{
  "head_dim": 64,
  "init": "normal",
  "init_std_o": 0.0148,
  "final_lr_fraction": 0.1,
  "doc_mask": false,
  "max_steps": 9308
}
Each number is 128 + 32 x the weight over its row's rms, rounded and kept within 0 to 255. Layers, rows and columns count from 0. Numbers have three digits each. The size before them is the row's rms in percent of the matrix's.

# layer 6 MLP up, 192x64, rms 0.326, rows 62-168, columns 0-63
105:119144153172085038092145152094083147119120137092097082109111146125144133060177113125123080131154155145160147080142197189110163122101160146091115135179187176127121126114123101105151119131162108
109:120201142157157145174066200126143154137128159075116178122150116076161146128083097119160103144155158112079145138143114096099115135167110182070172065115124117090131150177097139102128151098123155
082:108103158118067142165088128159101165144052116089145120185131106158140121154078170136142102132109156079120123133109166177134130122106086126090190180119158184108085145110123086163099137173091176
098:158139126203101082139064149125099103162135097130108179106105074107136119138087118123144157186130146173157103146143136145137114216141127151092139136100090122120160171136133106128170056131065078
109:054096080099100129160092151172132097121106145108136161154120111157134089147133103058163116159125162114158124163089137163140105134087180131108119125184120122116178103110167187136188054104154093
104:127133111171128179129102124141173184117144096112168106084149121069184097118176114059138121133119185134104139163108137051094162147086103147074154126177119149142135160180121107087097134138139077
122:170110085052125132123117162192109204155134129130108116136096122055093145140123137090101165164183118098124089102116077133120165166098100101090123116187127098119134159081130139105177181129144134
110:174160170160111150155118173161108114130117048147046162135116105174181103069120151126108138145121149176133073140118176187094095090108112138093097141139112164132147108072103127132115105183124117
115:116133051093120145111132215157171086151120063140123090112119105172162178125140092157061179132140165140160153083154100139084120159147087122132113126104122112176148173146143156137178095143106133
085:183120112086127147115174111131111138109154087179141135143185141139114165161085122102134143164084113097146105139115159159099131126064109184136110090168067154191128175068132139120133167145199090
088:077187120144089137132099142117147149121031178071093111186093102120144139196142144146124130155125147128130160117149118144124131188127101118103160118059098151096185142083104187127130135147124096
096:084156101104134136147118207137192165124108109086145125124191107138150060111102117120128138084148160155132131138119129198163094148061132093120119116179178100155166136122121101188087105157166147
110:114116130131131103072138079124130118119118087117119142089138111100164095122163154123166121114165120092110138124065136139126152219102204132132161122126144120142125145043154124027188152149122106
077:077148103115083124114098189138157120150106171170122134090112109111092139116118111140143143135105177141153142189148053132117126174102165107180104171159120211132121107090201124148100104130069145
105:168049141072162160078132154117174145085097112145138088120074166101168123130109110136115104110162132150114150137112121139102191172076137162130130057078136092159155159134192115111170116165135121
089:101139153162126092138137182098158103121118142124096218125183090126135109116087115097155088126184164125097168144116139161168092144149104092163177125186145112193104104098129157109132062134076120
116:172195127145113157185136136170097140126120144140099148102134111153122112060102186087118133188093188160096209129160126082105104142137072134098124136143171124116152138119135085084146075146134093
071:116140124151117170093150122177046171132108148089109129167207149150114154108089121168109203130175098138139109114110147130165144136113172136142119118104151095115075090121142136172108032111113114
121:140134086093150116117140137216136167132158126106126095105117188162161117089127096106124077159156067138089192158127106156089171130136120128104175155115128085158130174161131098078115157089157187
120:120139083113128124085098117136128092132128152127161096102119139090141157167094219139095125102130207151154072093129108080120115137115134153093136177122094125121169171100139218119141206138141117
108:148151109149156116135090180176126170132156107144104110096105166179186098159122099187094168080099128138205063145087090098116136129144131100115105132115128144138121211139142154098075157139159149
092:138140139143167178141093155108178179147128095053086127138177147114154146131106116120123067111141147133129093170099136114105100131136122059103145224106152129134171154148183100111075146087098159
086:087198099116196174131115161117178177174147165104093174127145126115074116126090101103145160093128172155120127155102137100146170079138130105155091140129154120101135079144119164147076076161075153
069:169155137111064180074172151192121077120099066097135148151155114134132108110150112126153143183173154144112141109136118131114132107127142124113151083104106163140158114080178137101098164100115233
094:101150137126113078141116107077124099134117157113179133169192119091120096115122161119097120165178145151122154098177164149077162114110148134079118053175059109187202132117111112122143138165143101
079:160115185150109131152158144128078092124062161086120107169096157147148147076095107093116113104091204100132109152092196125129149160119107089122132139069145125100165144068130143188103117089162108
119:155085111137112114102091114150128214095143163114082109119084134078148153169156134119157089097158099178146171115167114152128184161117136104099185149157079109163163214127150129093118123157149141
103:060150112125114122107141124067156112181133132125102154145144148106124158143113141177148172169188130090164154151114167133180221095167113092127096094129146184202156133117112124100150102117093109
096:183149155116076056103090125179179138156157124125103136136140131135150151113095117032157209117100141123112112122124110135110152096176106110117141125116122055194084135131115155140111137077122158
099:094187131091128152123081155148134131209166139080123125151128142100110145146048081115116135143094135140072149075071149147193131126092141072103143110154086146163129131137092139152127153147108064
102:106178180139117065141111133128137141147091217107087067101126134228153146129160193105122122175066147121145121096134130104107120174147097108134106095143151123126111142137157094154105082140152116
081:101138152153111170055105140188137172137068114160141146062137156079174198124145126096078137157177113127138073146136116147128144172163116153124088112111131097170132143093161077137109161119167158
117:137192104106074139149123100140117164148093154145116128089131103164144077080127158137132082153161200138128079159113174148132116071082137155101111086171131091073158138160130074119173157147186138
104:067146098160069196133132152109155118102169115169134127081070148155160081149167133153182142185118125109137123167109132125095119140063096113078110193186117146139120118118150149108118121137181087
104:114100153102143113147147182157160196136179158161150066126138130137151133191103103147104079132049101144117127123185082088112103117142106076091130123153112118151118137110174062189124157137154108
094:146132183178156135123074111127128171123104102124110117112205146091127166157146084148050096137077102110135097145159089142117134136166161070103094145117063157135150093138172088132112179101172111
093:159169191148107150153057146144147114088103096110092138159170178067109125121110129102074113097116119083120163121143121164140151141174168062093134088107108113141106131127133158202168127173141178
090:089155129140145087127162190120117092155091186135120174137090142164140136136115084182123202061136178144150087178123075100110140097141130124121120171110165094080110137122112084103163078153149155
115:157068140052162183128101132158126104094183149109121168142103071133155102118100122111168108169144183095105172098131143136111142090135146133089142158094160108157183126128087171081141110146107201
087:096170174125127166098137137181098184105129116103119186142113155105167157131166132114091128123068169131100111154120067129090078096114152136085189123104105141159121189119138126091207083102158123
082:150114129071156159122137175172130107170118140076107162131151079150087151042140121140191141104138170130178107121122172147103110142101091176133040072144115122132155111115144107162094131144161161
103:136105129133126146077139103074147204105138166061082175116164160153150106127087137074139081130140088088138155175137097145120110124118187151116142106125211079119095146121105165150158079127110140
086:149126181102114079111168132208108115136078143083113115162106127125136095134108180158116105132173097084131129134136203155103137085119064161085084167107126090147136159188149101108152087105092105
114:072177102089178090132118143162151152157094142169131048135160108130144208182110096095192127102124164104123152106085115136135084132145108168074127107099102132148124165180127158152089108150139132
090:129155030140132180116072085140071103164076111142090118157129091146146122129171072140169114166137119097123093116153154113125110135079094114113132181125090153173111096135133117149128192167180129
106:131142093162081115133124143174027108119144124054082128115128090134134130148094126129147132205091128136186165115108107161115207066110130152109128077169138118136162107111089168132136115136117113
093:155123163137089128195152120114130149152168136133132114089119142145175118076067094143123191197145145181117135149172124125115170105131104131031119098112150092080126190096105086102105114113130116
111:112104137094114093176113117137185112110141197094165129095140161108128136175101086180106161108145157073023155103127140136166179112114133129108119136120170098100128104117087166150188120161151097
098:127108102105134074078122137121181110129179162055080132122119116205149160134174165092098136091091149171134094096099113176069107175154145133130108152137117113131163125132160153135162066167094105
084:128117144154179062133153192170063124133104158175091121152079138143153096118156182126120140150163099128135105118139182151108092096132136145107137193102116044116157115105154123120144134175138057
107:136137152121153136126141107104120131135170134088190059073159166129130140072111106112166085096170139132108164107118124142064184128144164151071143116092092107125153155182154100184115203086119116
114:154137155121131116114098161063163200121135131122113112098147096180147122139139219141132119162151153113196101119098142115029093104155105111113097103113161075109161152141146107103184137153140112
095:191160170182136068108161140106107164132089075114177131120170072117134079105077132107133091103126166159148111094168131205137155101128144134098088165122135086130146130132101125133153082174086096
109:182100121158111111122085114157109111100159139118086062138176159112134124064151140153087182150151163109138154145127155202097196140116162103068122115154146120153154218127120107126104155127120164
071:122127129104169118175194112124156152148146094211116081153108076141149149121104137111099136123115116110125183127019109172091186113154123144123088157186138111091126121084113172147124108126106117
100:092075143152174121105175194210159077098084129099104132098175114149125143135167087133118139160142159189076102121112118142074142123074143106112164148154127090131158183139106137096172111147107140
116:094186132159120165101110162177120089161153082097100074098112155193179098071112124143189104119121071103120171129084126099175131107148125146115151117121140182087153166182138108142101118174124119
077:143143083142105116105131135175091157168070150106103137054158123113122167163146131118108175122112114131148149161126079098151161090100184109126142157150158195129068103151156183105145051083100112
109:134073082136110093111107173106094103146142106101164171101135107098176105131140109146132176062115152141124166107064101157100116171082124173162135151159123066154149221157159117149149110143146162
109:179100091081162135140104141141148170044125170119108082107207134097161133081114090141061116073161163149109130093101179160110161155121158145092092117144137112142167129183113151151128125148135144
072:133055075129144069155134126138168116169086105127140101181163137173136135108153089126147105116146159139058119127150125077059135109129100129142143079180148114132093097047137153179176141135134136
116:135161134136066064133137099129136152127089119163110080134165133134117091075076149098139066158133112117172162166147094186173166114106140120075126131180150157189086095115142112129109120164169183
115:117136126155137079113157131145173168164134100117155146125180128140146095160093121090093172112081137015131196135068147143099127155149145160137148102092158131101167171124137092100082147088149157
115:103160105081110081106120146103155125144079129065106104125167115185175098093084122133145111128106148185170129144111079151088143195097134130158076128204104082170121150130182107105139146090139146
066:116059155185137162113128092132076113186129152074155146184137120156171122141107125082069110144157125136110109083144123136163145067130093143096165144084147078155091095119083105156134189143166138
075:081134106149102141147140186116150105131099100131109122082201121149166074083107157177089194112150155158092102150109160070154112128141124058097188133129142155085145159159164104122105092109090130
069:116123182086143108079159099145106141186099144134091148162067133129152123118134069108130106165099139118130109114159178150142135177109112063140108155202080111138125146233119103139091128122096138
109:146143133178104133113126093142148103058130178225122097066151149144154108162107105147105091060144126049119155122147167120109127151137144140091130083199097117159077129125141125136143090116142145
105:109166115138102102147150129174137203166045121061096134195099127117174100127118146128087090156150138113083154172105141128189136181119144134078107141100132151109142131062106164135138135099093103
091:095130135143118109140089197101125164073092155115135099173166140149152131086127166127132177070176116108175093112152111082102091149175090098092123140075148099167122097169181161165140102120179152
097:061114152139087136096093161104135091101148135126184102098107095135131103132100153153110127105178175141123124093159152075076115141095136124107113090088152151181226177154165115061151141145132120
095:090142146101164060184094160078159132146080202079138167112129068144122124105177110132117130172125167120115152171144067123126140137136174120123086156143131085096165114136186121127172100156093104
105:111139135126083173130155166124151145123122119159179106128110126174166128146068100033126082145106175066182188068134110105122150097106136114126136121130184106141192099142173161123106121126139164
100:169126104105130163114146163100150149121104133113141200124097128108103045109062147149189093181126129120100153135138147158142171086137139154119142136085207080139106074153139189122136181139144124
113:139148127193145079119076162121118116127102161092205188098109157124104081101127153148105169129129147114089114124148116116097126116120161156072179141162149129098081124094114124116228149114141070
101:145154127141153093112144177203138124132161145129067086142147171152166175095134105179128157096119119147108148147066152148054144092091160140109052116147125119158115178106071180123128120093118136
080:126134189116162098063141154111162148132174122131077108153098120123150148148086161148128086152076181130095138173084111086174138171114140103141077159110093165089196145088134183103138097092105138
105:147168086117066142123173152121074106163141116111144146087107104135148121145097102180062135114146109103105124173054090128115171159191155124144106090108130135128085125089126097178201139167129085
109:096141116138096112172094167174126118154130109177079159129086102130178144155153105159143133111074115111100155068188083167115103141087136123128091175123068153114145180138152106065131079130147068
076:122135114115119150127070121121094202125075155142098172127110085071126100099119200103139134141127117194108121099161146102152115110107204128092085147043139153168129117092110177149131122141092149
093:072108081108138132136160160109120131145082091172123114139188170147172114091082119152120112131133120125143144123166076110105194178147108096125129167118181089186120116103133055165200134144111091
089:134144154160102148097047136111109159197148099096046131069112125158138119137136119128124204146159179159122086161116119186181126136168112137138124098134153197121123154136121087111123094172121138
099:123137104188128111109160152127115121132132104124136125127171149214155133135122152082087051108072180130133125109099122116128098167117084118132159119177073159123053135135145188191107144070133111
095:189104108113126154083100167163146135144054146089093133122043125181148165117150106127153120084111094157112092148141123095130114141103158104141134212108093144124109125134186211093130131147142126
108:097169062146190127186071137168149114196117118139066124079126137138121146127124083116131165151107084088163142125136150091099141147140097145122097178134080127144120108187098103165153131066161161
120:167192100182142078115141114150076163164145154174134164094167138130140096163083154137093125108094081168137158176078156101088134098148125139093113112168081146093066149122121073106133175140111145
092:085127153103090189126167163192150131123116120152112157134149124122171060122145133060060099115116136091163119127125124113114079119174147096136109102116129132102123155215188169095168083118110147
071:096134162112169135148093143170058144170125070126130141166118084133122109091130144164185091096123161079115140084211116147187131148090162090128111135056115107155142114080136093159114102122110154
094:101100144170078147116083156120178188138147161117097106146079182130152122096132132093126134098127116153136227181082125098125144187078152129110156138089108146061091168152106124122128137138170111
108:151159130098175136114111076115163112103152150111090148129174154135187150137126200133094080077106158077195115146139062097140113145144077117112186126102054148129137125103168134105166108117098113
117:103145156173190139171068147142131064142127170117087078088099150101146157146133118135073126110089166134171135102178080096133158128139102124082199124141124115131107127087115070143118122174173171
108:114114144181087156103073130103179107170137134176092129122095141127133134157084106217127183170089132109132176173158090092055174132158093112107109152120107102117091151149135143109117142081139167
106:118112088140210153141156087136146147163123121139111118102180091130150071131162191150091103159142124093093094152169100163141119184094120097159172168115116122159142160084146142107215108112136084
106:091107150108149096110099222104136148101202155087176123148166074122121115113118114133155132185136096157147165096095196190100118150131122138092140090141075153114125161073155116109136151109093131
121:163147194123132099089125127130165103120166147075162110067147133116095091073167119115134096118130110142113142033153096147102120144109128110103107171164169113178168122069170094151150102188128160
089:149110126125156110134131139138122130100136156193121151149101110141142112058142083153093130141109113071210147179183051117107175147104069144110150078123111136107155124130132087142151140212132094
088:111143113139110122062105136156105148114045144114131110125137124116154122129101113158160080138148113125150177155110123137127154178032113161112122125182125096105116180049074139142144155123160206
104:105185122162136141159102076130126138120110191080102192164169103142129072096149117126143106111105179103158122105044126121145160157135136120118127069109133147106121148135104190204083150169118143
103:143158080100176165142093186156094100122119145118194100134164108208101119169135123160130118095185143141121200118064113096115141133093121079108095104153138083135129123141159137095140100182157166
101:096103126160121156082064145169124154169070138089091105129119100156181086159119176116099134132157162140141090150102129153174164165119143153137107146105163189119071156092121125185136139140043123
101:070114133131053101152111141110123115122137124128131150153176145146142095147113127154147153173140065106085172164080148085082134141158139107134148124149120222176043177151133113084117107155112146
114:105174139163090136112130138138112099093128159124125170153102113124155095088191093132129115112183127069124175185106101127130104151114114151077109142124104144165135096211155148138223074113125085
114:109186134086102163179048180119088094135166116081102140140132109084161115130103053105136120170121141091123122127157141160175108113121148123089124142137135151102225140142160103133111098158176102
101:120126093149093121106158148118107124104155166122108186097149103132125162123170080178178094172093140113086092111118144138135139122164119117150151130054067143197123169124050165145152129197149107
102:145146148105150090169104128112080123131108164113113185212131112151151133104152217111151138156074137105132154126126176119048108153175134106086117073058108128134128113096131092140139152142172131
112:110157117102146104143167137107138098104163121074092098139138109156122122079053138136176122096106119112098198127135140108079200113150101206112084167183135110151103121179128116076166139155112101
092:133189201189120114106189134144111105072111137118098158120133107136115068157128152129156124107147162127137118145052074143154194179145128108149169164135132172122113105100157054082134132135131127
# layer 6 MLP down (transposed), 192x64, rms 0.382, rows 62-168, columns 0-63
102:130188107145147092147147192152105133124159084147174114084148094096103040085056146102143118123160154143128139156099140097104128141091138162182149117113147098140161159146144095154140059165078141
119:135117143127137136104118127121160110149100127108144117144129140076170116145149098144138139048161113141115150187112151164097127123144146129136098125054196133162042098104120066082208121153191129
090:130146135098122154158118112114055103123108096119137150182115137127133140164199112150069117117099082160195118163154096114183125150172158138196089116108176147109149156096079112107123115103053114
090:164168162155150091054121118174141129104154061116150107152143136137073149126084134153153081100181100161156118124107195135075127067100128070125140118124125115166140154066132100127182134144137170
103:137098072089105146177106118080140134106114129179168188154119136124122128136117142170161167165164097167120047126144155130130039178090145153108106105161080161120119160139099128118104181098101100
101:055153159121129133152058163134123104148084091097132107177124098162122126151133162120197158157109087059143112114124095095131186143163081096083134142131181115136107165130123105107170141168190145
126:180100052166121090117154082175072184090165116159154161118108105114100103130123132154115071090146133120134078204198142106108088148149118104111156164152110159107108130134144101118114146179149105
095:122123119133149134161028146124117128089146164144132111090156095209164154108096140141153128126101179170157062102137125133069081116137151134110103119157111178141167114152181124112107150084146061
107:142115138183102105114098143110110189087112162140130189094177085059148070093099149107140095124096148091146110145102148156096173160106138152087161105177155159178119124101163061127134120089127160
077:064120157141156113162084137128122166094044116133136085164116113136163145119119160182142127130113159162131139135132059106151205171165101105122134187088129123072145104168095156139116094113067117
081:097161134094092118103086117120137175130125122105143124134152145125132155150140147160122106124076100127139144135129116171166141166105089144135147150146186116147157109129041133147119133028016181
081:105077123207082132155171159176067115139185167171117136144109150102149139143123108133145123127099116158166120198142167090137126090132107109115136158091079110108092139183115067128127150056107141
114:098155089136147113174094156174043118157133146140088093101142166145169148081175098121112137134079119173110142078159132146080109082171140110153112133179062120148113071163145120169151131102165131
082:161113119151144099116176063152118149130196080110109082148089150175121107079123139164111136086153100151141130101085165149137139148133105127102118059153123065170139149141086131094139179177203117
105:121136156163092149160111077083176138116131103094126195120100131119090114124184122166174162139078114088124159117137155140133078110163172104110106172210127123075140070065154174126132117107109137
084:125162172103096096131141118159100179170154187091119174123074129120132127139133092065080084097120088161140134127129129129111130103147159134097173179127099092201139083144138105137080110092115209
118:102121134108132122142095120013148130117136111070128151187180105085099125130109096149107201131110110136100124150121094205094093147157167090164120120181127107138137106103141141176118146172154147
066:127097130122147071125108181074158122192194109158103122058126124142159050140112121081112083082077141077122117126129121139121138134139127154084147105184124124131162174120147158116158173160177152
124:132114139127185156143134116159102103126085095160129074114121095156120127106161185102145178050088140141103167067116099099130103171130047154119144166129137158142063149140109174138139151196130118
116:099124108074145170117169144093130112122073160165149105099103107133136140152063076115163170134133084165155127095188163160154126094134099131164130124148178115164084167109162140114116164070114045
120:104102095147118212124140166142130059128075110139116106155110179155145125081167076162168186099117145148118155131091124159130051114118151144168119077166122081104114119124155112088141105113132188
083:169144055085080162161105122094098100156158117144121112163110147147093165116130106139153113125047169226128094119136090132072090150133163139147090161156165153171120134120097141102156158097116114
087:088136083099159169071094064205133106106188143097165074162170173103099088166126110131129139144159137149132116131161135121128149095131095116152136091112138071100104135097153085153114156165148192
066:078100124127144178119126153096175122181177060177133180108162147114098089086104101087128150090143155106124120126142059110117154141168093082087121094144135116166136108128194148134130110109203135
115:143130153089109132176130154096123124169135043138106104139139091111142115161091170101095143065114143134165106197092109072123110121105144154176117117122198166116127172151152079118144118211106130
078:092135119115103139188067132122163161132109097176110134122151131158097121175174150169136097085106111138132126132157082173164119164100114152121125146144159102114137086155054176047152135110044140
150:143151148126116117117145142133116112106169180077158123122108142146149042113097106153074136145119122183140087097133184097097080110156147213158106112129117127094125091187155105165164181073130101
119:156102130124156107124163083110142147126111173134130060148186099152066137132091154120168124153139149063072087149178066152124121126143131147168117134078152129189138085147111177160114126132060097
088:125123117155144153175078142161147132122106126159086133096140026145139110194134134094087097128108189160153126146126133115084158112214154165158097135136152121106105077075115160100140103103152169
108:135141146153156208163145087148088102103110103184124130146125074058118165100142137186091122110109115135135188146080080074112151093142157093150191111133109174085121126134160136184108106133127129
094:155107113099130154150178125196082164118088098152137155143117197149138124127085095114137067164133162151158179158134062079069144108142140161119108133130081113134078142146111113140147163066139076
082:124130194119106060141166143140135137114112035088087131115175127147169156070156116149169140123136108152119161134121134149118098098167084080166142101157101099126178066097173074154145148115142148
117:186141111098200064147121125123127154097159139146177106140117127152114137178081160149092097199130145134118145146156135173146148129143091103087138074100108109090092050141174161157127106070109107
101:177167123095126207130092150195146113191108135149166143083149170162105035114128100173125120087178133125124075122108119111126081122117103150126173157112096100117126128129115100152136115122072171
098:123175105129094066115159079087186157093139184129128145131116071129077118156147118108130064186126133193123152103133099172115179161099117141109109133104095097113134127120101107201188140155133140
080:140164154183154133109060078189148162090088133092122112108116174115121197170144133104151104117097090111145126115128101175189142147106112107133140154089145173158126081096081166087095135100121184
083:134067120071167113091126211176078110143141101138128094149097130123139159104113116177171112125083108156180125137128081175111163138108135152164065104145183131112063159144112121091130179156135128
092:120065108100117107137140138137154118142090113154160075140160163105121139175113167092184158151113149196045164165169129112072179129142084130122134162114125133130094148124145172125074142130090059
139:159108081221130139126097099108155105113181075131142180106113122043127103167141108131137150182071144077146146143119137138148139149138172137099175127088143115201104128136102099083097130102132140
090:199161207096101166135087132096114155054160186164150157149135125120124151150102148154131136082106082133157162092109091125153127156085083132122100070085173132166132101129080139102161121114104134
072:110123101130134146116178106136147130143139141157118068108094144149118117207173128165148069157115124100110132157157111136122136134106074154141151178089185105119173157164099095149094181087043069
082:143150123202069108181089119108137037186155109117173190145140110118157122129123113147116164107097175150084086084120162129158127156144184119098144109095141138155094098089128106109113137093175135
078:071060155158114173101171096093129175125162103151133111141075128104119179147122121091148152083136112110153107123182109086100122118127104113181115157138158109142132181109206120123152180085106062
107:174144154085089083198122106126086111069135075101144162115113189105149115148159169195117132154131098105105103169174156118106120057124138128094123120143093148115125129146156163154108080172159077
107:161110069155089120110140074152137139158137119175096176159109096107137068149095142120109108161170125091123152207180069118119152077084200153140106175131108124099113113105121095130164129180132131
109:129170132127132129109175071086174126119175104121229084144092158113149168112138120159142118127106155129090143143145146074114070130106108087144105172093145121113116159142093068132132151198142068
082:154194156162146106137172155074136180152157122107104196118142060125128085140169162103067058114117086093139134149100146146186067119118088132133150138140101160128146091146082100140117108127153146
101:105124150133114158106077151106107120153171092110109135068109113078160158186115142123164145168056135182128101113138075117046128131179113129181099108120187167158115082152165156152123121095129143
118:078070141147143120160104150161124094104128173077131144151084137133074144195192109071121108124131121148134139123162108167093062162123121139144097178118141153120178064142111150098077123122181166
090:135142127069082120147148105115099168098121162138110156160122186095131096147158104088118148064142178175083158113134206110100124131188138167151096127153105064094140098128172097102091140114144183
094:135130085102086190117140117080144113142155166149117111190081164124181079156080161154104123099170107160133093104177195077145113137098126108181168078150146161102123154112127114128122095099114074
116:079170110128080117119159138037125131132136095103076143101105130135125145138123226120132116098115114127177144113123116129125149118124098108150183154197168202094101128155099118094115112198149126
084:092118138126091159118109117091143115139150136133133167141140068123099092159087116149192114149119096111092163175107068042149126151104137128155138169075101158178077169135178141070135112162155170
099:093133088133125112128132086091185125113081152102135105109101122093151124148114125141128111134057174083075133116135106112123174160135094143186078124156124096126123167172199167187138062155178164
064:130140114137110106072113141069204137156186140140103190040139083140124089117164139075112118101125164101110070133147103133165123111137138123057162130124078132165171149138135162123140113140181137
074:140156150151125152071104104095133105127158111119154131096132139112181129121152121171186149074098118072102121168139147071165128084098114111127186159082118110051140096173160110196101118182157142
126:138094148144138145163125130130125125131129072137169165077108139140171189155144186096092139166087144054096126150198114150053159076151095152108121124145081110155097078099136151130103152087159126
081:124107102111110121117146158145103084191118143142111166148145162151154089098236073077149116097131168158144133137109081131111144064136061151114156142151105120118124134092093116107125183103098188
112:124123189139100153155174161091174145099082096140107022121136148147120135079137074208133136148123123110157151100177124145149176091146072133149108148153122133102123157097133164111135122095124069
100:151071172192151144109186092123115137067095099173081078134083171085120122113139123135103130116176128134164159100166122083141149177124077158135166120093116131143084189147160101068123130127117128
067:135146115115137126151103194115104155115115138165108125069174086216134119169124125134133118101079091120089137107131102136179151145150099122087166113145150166157176148129070164065161175070095100
111:150156119119159145130093116090126111163143118142160205103088078188124107100108137190082121158116146097115112050115085094131158135143142145144155163104151148160144159211144074096121101133104073
143:102126117174179152100152092129079151089130068188128142165114143196120161166116126091140133122132133091146109141124106171150160086112080168113130190082073103132098130092077186128131189125103121
107:124144129122157109180111177181082152144129140104150197099130113127122085139142148092127158144135121085121115063074165111137101062116174135112053101134127153105130120155118140123141091129234154
062:137134171130123110086115175116138134140144143180115146119169095130089089124143106093145118113082127091135110122082105150082193141143147134043121180180083088155131193107162155066135135101191136
084:151130132049089131142123117140131118143125132200128126159101119118057112108136136091134091120149094052131111096132106101122160166160189206143100161080089115194125115135151150105131151180103165
064:142126133111152149113129175065175106116188093209114145068181086130103102095096149114134155046131126100102109102129135123089136116170113139092153129127104146137146159127172162115113123105222124
116:105119083151116107115125173165122162212112094151192200139073113066111135150152080103171130126205123115101153177142095123144147106133152095060142101120131124175129101123107102112140135131098134
103:153137134097110137183101140143122119164126134154093088142138154141161151113191149113073157130102091148152192133119097136143126153109110164160160120101181112116127058123023117121154161105045143
076:089178186093170167145110190125145169155115122146098079159148070197136070158162117095126122106181070116133078186106086149093123125145088139128105137090130119107148099126137118135112140121142183
103:126129166088117150109173120101123114116148146105101063212095146169077132150141139105200153122168124091136161159078097128089156089124106103173105110064156098156099133159144078166147103141146170
085:065119157173156131090149155149173147091121147111150187149173109106160153175141094088132149085180102159119093139171118131063127143073081104119168125096106137056108177164127121123115143092089119
110:107134066119104129150119121103151153092155169150136174151165142116125150136096158182144140082081139148134153159088089145143176159130145045096181089132062084164126064080139167142127125164136108
083:099096154069123116154125125143140152094089154057127173090187132121128112110198065110100122092152096123131118151140150122113113200129188130110126107154106136184164070131152197151108096148100138
134:147129157078121131137171161160128140110168172079135102101099118121133106179178117136073101167136183157103172072128145102103144078102111115159106079160116168107128114187083094158071125117194121
083:099124114153134130120119138076110110112088127102093138104146071144119129150171099061168096149182147145095157145125136098218188146125073193135133111103143144129153129154151115068143099151075186
082:128152107126128180157178098182170108128207125199125147114145066116104185124113111101148146085096095105106177087094098120140111142087107080142106091152155092098096122131152198118167132109139130
136:141158058139100158165095109152067094131177128160156166105144085093095149105145045197171127130115153144140173182112122109150109149112144109152124136105118151129074074174063112136133145144115136
137:114131125209220094115126095129103105144131143157121104137094124091136134139169218129170123159129053078155140126074183085165131110153108127090119093092093141121145116121128173136139089139125122
076:145108094120107111157135129106120162138122097125120069148105157162131165168135087096180148142137132086116156105109196087162129162182090125145092084147195107150122184142168132098138130128060043
095:177134159116092129096145115140122092179077127109112145180144197113110147147178118116108129127102171145109124183105078145113119155145151180128124145152101104103124089107050151115116172126026163
082:124154168132078120142111158137158129079167127176114078125096105134139140142092206144118175132151120106085174074143119092122125090132115140102125112115121085091184154109208139121121130088223109
102:101096186090134121110132125080123165125170187097098123209124073100122070155105141132158180143158113141093124140094150124061138116166167147138132110088171153128144128136070094139113177163098080
100:141165147108120176174141145127108121100108121111149144114126175105156127122202081188150139085101120178123060086126092145132105111104122142180073140174116154113029142080138162095117122105149147
114:115088130147096150072133108163163110113109162143133105120177189086160079079105091133110165111205111153107127116143076161154126150063175169181138170113118134130092121117172153095113110069127146
116:125073122168146143123161122136160162127156148134158106082127094119110186142118127152100075117113154118164183151190166088106140084080128108170090102097078122150146122114148176103139176026118138
089:130128170092092202165107159094090119101125188139086110151167156141133157144199143122099108087091156161156115151132057114124105093144145103166096125096152171085152113175101139138114090106064141
066:172152120119072145139144137032174128095126181153103080110144167120102144165174121115087166150129106146110121179072097140121132130120048181121151102164163139124130158145079133079137173126121111
083:125161170162128119116176121113127082092121064141152161113126110145115129141167118083155139157145130174100045161117076156138159075151090160179126188106093113154098092135116099099131119151084204
090:116148070082142156135111119074173152138162153132142045147185162108138149178149109106122160160094122128096111102174150117094113177158160125182132077127052094091117152119179094132116121085128136
115:157152129119120172135122196178148106076167090123087103099065142132119120124106071087093096133128148125159065143121099092151168067083135135182142165138173128128162110165169142163182120117114091
103:098062132111132162121074123147103178128144121157145121105142101091097149165091161148155169075071133152156140189131091096143129124150065089139097139183121099151119098159162136131088123201070157
110:150104178150140150087129116167154133145141165146128098172195128113148101165113138186050152150150124075103103118128080175151086117081154144144129104142164151142169121066090114144117085058089128
093:141131162150116148098083143110097149105123174112102142115219130112149079127163166135173082164122134150120188128139121069163088142147165158107097162081048108154139099080112180095132111107094131
111:102155159110108100111124161179094135120099229143117083087188116187121118128116110104156066098155136126113129122149107135138158102147149093134132176121096144117161204142106112134170103059076141
082:095138121116153125145238184135114134089146132077147130166118126107120122164128078116141107136119049127112145071107160121153096151137086174157142130158118095126143088138143096160091118093219119
102:119121166097157163197170128140150165089085163135166117179142107142088144127128113159092128137135131181158124092143094088165094136158132102196092131125133086124093074149020118109144109116116099
110:118111172153069081114117186136124146123157117095089090073144143089142131118141107137116166135115125131138155136226128196131123150098175148136179175147137067107153100061118137135142093067122127
091:127207153118126127120129118157100137127148163155124085105153154121171141189144140135169056134205140116138118170112126052099129092073120120157157121107071135127130188113116086095110128072085146
110:097100135121079141183136162149100113160099146118146095190150132133120117153168127152150111108100079147128139110109147166151114137110134135088181126104155099122166147103000125115121177141078158
108:196087093107160181091126113159190108129106128098093094120061188164096137144104118198087126084085137099166120155088129163124131116114117132159178115103207118115139119161147147120123164102128129
111:152104130157138148068141144116084108118154077097096157128103132086155118123128183202152121151169134122143086184167096176180103120180110150108180146152129098136128103169108082121137102053089095
125:139139147110084106158115138119111095107174116069131109121138111141154154141152151086155111130126130133171192160032179097054144160164100145115136125148125215118133135115103086074160091140132169
100:171142035140075110109115136116110110133158114162099167112096122090142124116108109144140091143102114201092139135116210139128101124123179147102128169101133199150090162159118118185165125120062128
103:116102148149155169159108156111148134072128117148076164135135092152163106087146077092104117160101084104162070120199067151143117153114121128134147178150114137119112094103203171163153173118129065
118:084135112065054117108097067171123114153080198086094110128141129080078161117152141151132154138097133163089128118162067150095116154189171095145149162154167130130128128144148171141139176120138138
095:136152095138092163159169151091075101090154090167128107146114121097089185169184126121134112100072115169139117169167138160135141159114103121225086123101112115132118118116073081129103170139085165